From a checkpoint of a small transformer trained on Wikipedia.
Architecture: tied embeddings, attention and MLP in parallel.
Training: a variant of Adam for these matrices, 165M tokens, 5021 steps.
Each number is 200 + 40 x the weight over its row's rms, rounded and kept within 0 to 999. Layers, rows and columns count from 0. The size before them is the row's rms in percent of the matrix's.

# layer 5 attention output (transposed), 192x192, rms 0.0316, rows 26-51, columns 0-63
097,266,301,238,198,252,202,178,177,207,261,232,186,196,189,226,275,257,228,199,250,178,205,242,212,187,144,175,162,224,152,237,183,259,196,107,146,242,216,107,226,271,239,181,253,202,178,180,138,258,179,259,205,220,213,252,227,272,204,248,198,200,163,130,207
100,272,216,250,169,185,225,172,177,241,232,146,179,215,149,251,298,139,250,206,173,216,195,226,192,200,182,208,187,253,178,205,152,203,235,180,144,250,183,204,217,250,225,207,244,125,154,165,215,179,160,182,215,126,110,243,218,224,164,224,190,255,200,135,159
105,217,193,171,203,204,270,230,227,162,258,190,239,220,169,183,242,202,204,160,150,252,170,207,170,163,156,202,229,250,212,155,152,243,234,144,156,229,224,198,158,242,214,137,283,192,193,172,227,119,203,190,141,177,170,191,177,124,150,247,181,299,196,210,134
099,203,191,169,170,100,274,189,220,222,145,248,181,126,177,205,212,141,197,143,187,214,143,190,114,243,204,173,212,226,140,223,185,223,195,229,260,189,133,243,180,199,223,187,190,176,291,292,171,168,220,234,165,156,203,226,177,144,193,226,266,159,274,151,181
111,216,244,214,188,170,187,156,148,239,156,215,184,175,155,191,186,149,216,131,249,235,201,197,186,205,242,201,208,156,144,268,197,142,195,285,258,159,160,179,241,202,254,214,179,162,195,303,160,240,187,170,196,251,248,165,268,236,214,220,200,68,231,173,214
074,210,159,128,288,174,257,256,227,234,194,233,202,178,220,204,229,206,223,134,196,187,168,181,149,213,184,168,164,185,180,201,210,279,176,168,277,242,252,238,158,141,226,130,113,172,215,184,199,150,239,239,196,185,210,162,146,173,209,189,178,176,245,209,177
076,181,227,191,235,212,237,189,248,250,182,193,191,158,210,215,238,259,251,234,195,156,115,140,218,292,147,220,170,226,217,219,232,216,161,274,233,291,239,237,149,208,185,228,235,167,182,166,201,245,186,194,198,218,151,191,162,180,191,151,183,206,152,230,187
091,183,222,179,188,186,209,174,171,239,176,259,214,211,147,172,96,178,188,159,210,259,187,191,198,212,192,184,185,238,154,180,194,214,209,255,246,160,206,294,152,144,191,176,208,200,202,202,263,218,206,127,173,254,207,84,160,157,206,172,213,134,201,176,185
094,229,191,187,157,221,182,180,224,205,85,221,172,195,173,168,157,284,247,167,230,171,151,101,153,193,183,207,144,206,181,232,164,222,161,230,203,259,199,177,178,202,258,208,211,224,154,183,218,239,218,269,209,183,205,277,177,181,198,163,253,188,191,171,256
078,272,208,195,149,207,226,153,148,269,191,192,204,206,173,199,151,162,126,99,139,255,261,234,164,163,216,238,170,172,110,191,256,178,192,253,167,177,186,202,257,190,284,211,151,219,229,157,206,168,174,208,197,242,192,201,197,262,196,135,242,87,223,171,210
090,221,231,171,176,187,248,138,203,200,125,170,211,149,159,184,285,297,230,221,281,172,164,163,208,300,240,236,198,179,238,264,188,189,249,254,224,238,240,142,157,203,258,216,152,244,182,151,178,286,199,248,158,177,212,235,190,180,227,147,205,146,140,233,231
082,200,151,223,255,190,234,267,172,130,232,174,209,178,214,183,254,161,182,235,191,223,191,245,247,185,166,148,260,152,214,206,264,221,149,222,92,148,189,177,181,181,222,109,180,234,228,225,224,187,250,205,186,131,209,169,226,207,146,215,201,237,163,247,199
123,173,192,237,222,279,204,237,158,107,288,123,234,245,217,190,229,213,194,259,217,168,222,242,210,132,184,183,215,244,204,161,245,226,230,94,126,192,246,207,199,231,167,192,242,193,138,157,218,138,168,173,214,218,201,237,199,245,197,223,163,349,146,188,181
082,247,93,155,147,177,236,166,168,141,271,146,175,231,131,205,272,207,242,207,172,200,164,226,184,151,180,235,179,166,191,225,178,222,245,195,181,206,205,180,270,271,238,179,232,149,252,117,188,175,90,201,221,147,148,300,156,204,261,224,206,261,213,176,195
091,160,214,210,218,217,209,217,273,160,230,329,208,187,139,191,214,256,139,180,237,183,177,107,206,194,156,209,185,183,244,220,257,186,202,183,280,205,237,190,252,255,167,240,213,173,227,279,186,240,173,197,202,296,209,145,246,154,187,277,143,207,180,227,193
118,199,184,246,195,197,192,220,208,160,322,186,202,207,206,245,215,189,166,263,176,193,178,204,238,109,184,185,224,260,256,175,192,252,215,99,147,207,224,187,213,249,181,203,195,198,183,134,248,158,196,138,235,187,192,222,202,233,179,213,189,284,186,191,187
101,156,241,205,214,126,177,179,230,194,163,309,166,131,214,202,193,199,174,93,287,218,187,159,170,206,184,159,193,186,162,157,165,243,205,228,254,209,126,260,113,166,237,177,203,237,250,291,202,201,240,259,173,195,225,153,224,164,196,226,271,175,263,174,197
101,207,224,170,204,166,185,171,190,164,160,101,194,208,249,223,138,189,135,210,238,131,193,212,177,181,251,192,208,208,180,218,223,244,212,166,235,172,148,220,240,189,134,179,168,246,235,234,202,182,209,259,206,229,251,295,219,249,310,187,204,212,175,164,199
103,177,156,141,137,209,252,172,242,239,162,222,184,214,188,208,177,219,206,132,156,221,285,171,181,178,281,264,230,155,159,222,166,181,251,176,238,148,212,161,153,240,250,200,146,193,217,97,232,221,154,167,239,189,195,169,177,264,164,242,185,70,186,220,199
072,146,218,169,165,264,171,246,208,181,282,214,238,69,179,194,240,137,236,169,135,217,224,230,204,242,173,195,212,155,251,183,205,164,207,255,202,214,195,269,212,264,230,181,125,198,204,227,150,134,211,191,168,153,253,172,164,201,285,249,192,214,221,182,157
093,136,157,239,192,218,126,228,235,142,199,173,174,174,235,156,224,138,190,190,213,227,283,226,162,193,258,146,233,168,191,183,255,152,133,183,206,160,194,226,236,183,164,188,181,174,210,298,215,140,190,134,199,133,217,182,205,214,170,214,148,305,249,252,163
094,116,193,119,200,224,190,151,192,207,136,183,209,200,178,176,130,214,207,130,198,233,183,164,167,245,276,219,216,156,180,252,245,142,209,281,235,166,243,158,199,172,218,210,234,210,189,224,245,240,204,169,206,280,233,125,178,182,245,233,132,155,192,239,191
092,161,223,223,215,213,224,229,198,205,217,296,243,227,141,165,103,203,243,196,168,220,181,164,237,250,193,197,190,160,167,148,242,273,205,191,230,124,198,215,167,152,213,238,181,256,242,213,234,253,176,196,207,234,244,147,222,199,222,246,169,113,168,221,178
102,197,267,183,219,279,181,201,135,207,197,202,207,264,139,215,167,195,210,241,182,211,214,172,245,191,210,216,187,240,133,180,234,198,184,243,171,153,239,153,226,230,206,268,289,200,165,232,245,335,196,164,193,244,141,139,250,178,237,207,187,181,162,208,206
084,242,186,148,188,232,155,233,267,158,155,383,224,208,220,165,164,241,136,200,172,225,162,215,179,272,187,252,155,210,210,157,191,246,124,166,227,226,261,214,213,151,181,190,226,222,217,179,246,147,206,195,173,191,187,110,157,135,163,156,172,243,199,262,191
098,198,236,214,289,223,190,220,152,222,271,223,282,136,159,240,254,213,245,237,194,153,103,211,217,275,125,156,231,223,190,239,284,183,169,239,197,205,256,251,184,180,160,157,201,214,186,270,150,253,213,201,192,288,214,166,180,157,260,225,162,222,132,191,147
# layer 5 attention value, 192x192, rms 0.0312, rows 27-51, columns 0-63
098,251,205,124,258,198,222,222,190,223,131,215,210,161,189,158,202,264,284,190,221,233,167,236,97,134,192,168,232,176,189,192,226,211,145,165,235,133,266,163,159,243,181,279,243,221,238,186,173,164,160,217,175,275,169,222,166,200,191,177,243,230,243,224,233
094,185,208,214,195,239,204,212,155,278,174,239,239,162,200,164,131,153,241,223,310,175,176,228,221,212,210,219,133,185,254,231,291,169,226,223,196,176,224,124,123,200,173,194,165,183,139,166,160,179,194,206,166,258,193,199,235,217,215,208,282,165,282,214,190
093,198,193,202,167,248,146,246,130,170,240,193,143,160,239,202,230,186,224,261,243,197,158,249,304,133,155,259,196,226,211,130,187,223,226,204,168,248,156,216,266,188,171,151,191,217,169,131,119,184,202,196,236,316,234,171,243,226,233,219,187,206,206,178,249
108,263,191,148,200,92,201,184,285,173,135,213,163,137,180,284,269,227,214,121,188,203,213,192,203,150,225,261,256,186,107,190,192,198,154,172,188,197,220,228,254,272,243,199,224,204,255,173,131,197,177,217,235,183,196,260,175,198,236,129,154,192,152,188,186
080,156,211,198,149,213,121,201,159,161,191,198,180,217,177,155,125,174,294,258,265,172,214,253,234,235,227,255,194,258,177,227,160,183,244,236,139,169,137,212,167,234,170,212,201,237,159,161,158,239,193,213,129,226,197,150,216,196,258,280,164,192,234,152,193
085,253,198,168,129,170,168,247,214,171,195,271,199,274,204,169,139,213,258,223,232,173,229,242,157,218,176,142,165,214,176,181,198,242,244,174,141,167,217,223,223,208,132,275,126,167,213,203,185,203,226,225,215,210,157,265,193,207,173,231,245,211,187,205,174
083,205,204,233,208,188,131,231,238,266,165,164,198,157,238,192,166,178,226,178,152,180,243,124,288,170,237,219,214,154,186,197,225,190,137,262,146,136,188,197,202,210,212,168,211,213,158,225,169,116,179,231,159,118,223,214,208,188,198,230,201,281,178,243,138
093,182,174,187,219,197,155,217,203,222,288,183,154,178,195,132,174,174,180,173,218,187,238,297,265,158,266,212,133,269,173,208,200,286,185,203,263,181,253,254,186,206,115,185,245,229,169,224,171,183,220,226,94,202,151,159,238,243,261,250,242,215,279,209,136
091,193,208,167,249,149,159,244,249,159,122,135,182,206,163,184,228,212,241,210,141,276,174,178,226,203,161,217,264,255,206,270,160,243,122,170,297,205,241,220,207,272,186,121,220,232,188,260,244,172,229,165,238,244,159,211,169,172,282,248,171,249,207,211,218
088,216,175,176,155,217,232,256,204,151,228,134,136,286,261,141,112,123,202,171,171,173,172,262,206,192,196,189,140,173,198,206,220,227,116,124,287,239,226,237,268,236,207,249,191,157,233,195,215,224,154,144,203,230,189,229,258,219,182,227,205,199,231,153,206
092,140,254,224,186,205,172,216,249,300,236,242,297,268,243,199,182,220,189,195,223,198,187,204,213,262,181,220,222,299,210,260,162,118,216,127,190,193,211,172,225,179,190,253,164,147,218,182,207,188,208,218,257,172,253,178,269,120,210,188,162,153,236,178,256
111,163,222,205,232,199,227,170,224,231,148,222,267,227,143,243,154,260,244,141,218,226,181,199,116,196,187,108,126,214,296,255,210,197,223,234,192,181,230,178,162,191,177,232,203,166,269,178,306,173,174,157,240,183,223,179,193,158,125,225,216,189,205,222,221
088,193,182,210,172,203,210,228,181,292,96,218,207,145,247,210,202,216,218,160,262,231,175,195,253,140,141,200,126,248,212,235,221,182,281,161,316,208,232,178,213,243,287,203,182,233,186,207,235,214,157,251,191,213,229,195,252,245,134,190,208,182,278,221,172
094,177,201,231,192,171,217,196,124,237,167,152,100,220,239,188,201,189,213,233,155,211,187,221,191,225,259,167,191,191,181,186,241,212,197,201,181,244,215,213,213,277,187,204,235,232,171,239,173,215,240,184,193,112,159,251,221,282,236,233,262,208,209,192,251
113,129,268,204,280,234,185,192,236,225,155,117,243,151,217,165,193,251,222,179,202,223,202,198,162,215,166,139,168,237,235,295,177,208,237,270,153,170,177,190,173,151,175,249,197,196,244,254,216,174,226,226,248,169,214,235,207,153,167,190,205,228,217,223,201
091,172,145,143,181,240,202,208,211,178,245,132,155,162,234,241,189,254,190,229,171,211,157,208,283,142,203,227,136,236,228,136,150,224,214,220,150,198,194,251,202,195,194,205,200,212,169,186,108,200,242,200,140,152,168,192,213,199,226,243,161,179,191,302,177
100,217,131,226,140,147,208,241,185,120,275,164,242,208,200,187,196,149,222,226,177,243,184,259,250,196,149,192,169,215,167,217,155,216,196,229,174,221,174,195,284,137,233,170,275,204,161,128,226,212,181,161,204,160,260,154,165,142,151,241,165,218,228,207,144
103,287,225,164,232,241,203,204,202,204,170,172,209,177,190,212,223,154,223,170,133,222,182,202,189,199,224,124,199,159,221,133,235,182,150,192,237,245,190,198,201,247,217,120,212,150,189,240,128,207,188,152,242,265,233,211,199,210,239,155,239,240,289,207,186
089,204,174,179,267,143,178,168,187,209,163,263,206,274,217,216,225,237,213,216,216,178,200,138,229,241,227,237,272,252,166,214,214,181,188,219,201,258,172,155,234,204,142,199,231,131,234,237,242,264,185,248,199,217,244,211,209,170,208,162,204,183,165,175,260
093,179,202,257,256,183,240,180,175,208,248,216,185,233,200,252,210,209,156,175,192,213,193,178,163,188,181,278,315,179,238,169,171,217,222,162,205,153,188,194,262,230,210,213,237,209,249,162,256,202,208,185,110,264,179,234,168,143,260,206,227,146,203,156,231
086,302,142,220,166,219,169,245,230,153,155,232,233,218,195,217,216,221,191,119,221,205,235,251,222,228,205,199,155,218,159,197,183,235,123,136,243,235,180,225,199,248,159,130,160,223,202,204,224,198,162,232,102,123,182,209,221,234,216,223,230,191,176,200,118
099,257,205,167,200,208,153,210,195,193,251,128,140,179,209,186,208,201,155,212,203,185,171,95,200,183,231,109,225,179,262,265,174,158,184,240,168,210,170,178,156,224,112,154,202,214,159,228,168,213,255,265,219,137,206,130,191,193,252,141,170,259,128,233,216
097,251,110,210,170,142,187,183,175,184,205,166,246,110,188,189,214,216,210,195,143,206,195,166,145,154,219,97,199,171,248,201,169,226,157,161,186,223,200,206,171,252,208,219,274,195,221,225,179,144,224,192,199,141,238,183,212,238,211,168,188,212,125,239,162
085,142,192,305,217,225,218,214,177,186,276,166,150,273,237,124,188,217,178,174,210,216,250,104,233,215,234,216,211,139,312,180,281,162,258,229,216,272,193,131,203,203,139,196,186,267,164,188,168,192,186,215,195,256,185,191,175,234,228,213,204,152,242,177,232
093,157,103,172,191,122,243,269,266,149,210,270,190,303,197,215,189,182,169,240,314,190,232,156,217,212,219,210,166,238,130,193,171,184,243,192,178,189,135,168,180,224,156,265,202,148,237,189,225,188,178,227,136,131,201,196,266,231,175,141,219,174,137,197,227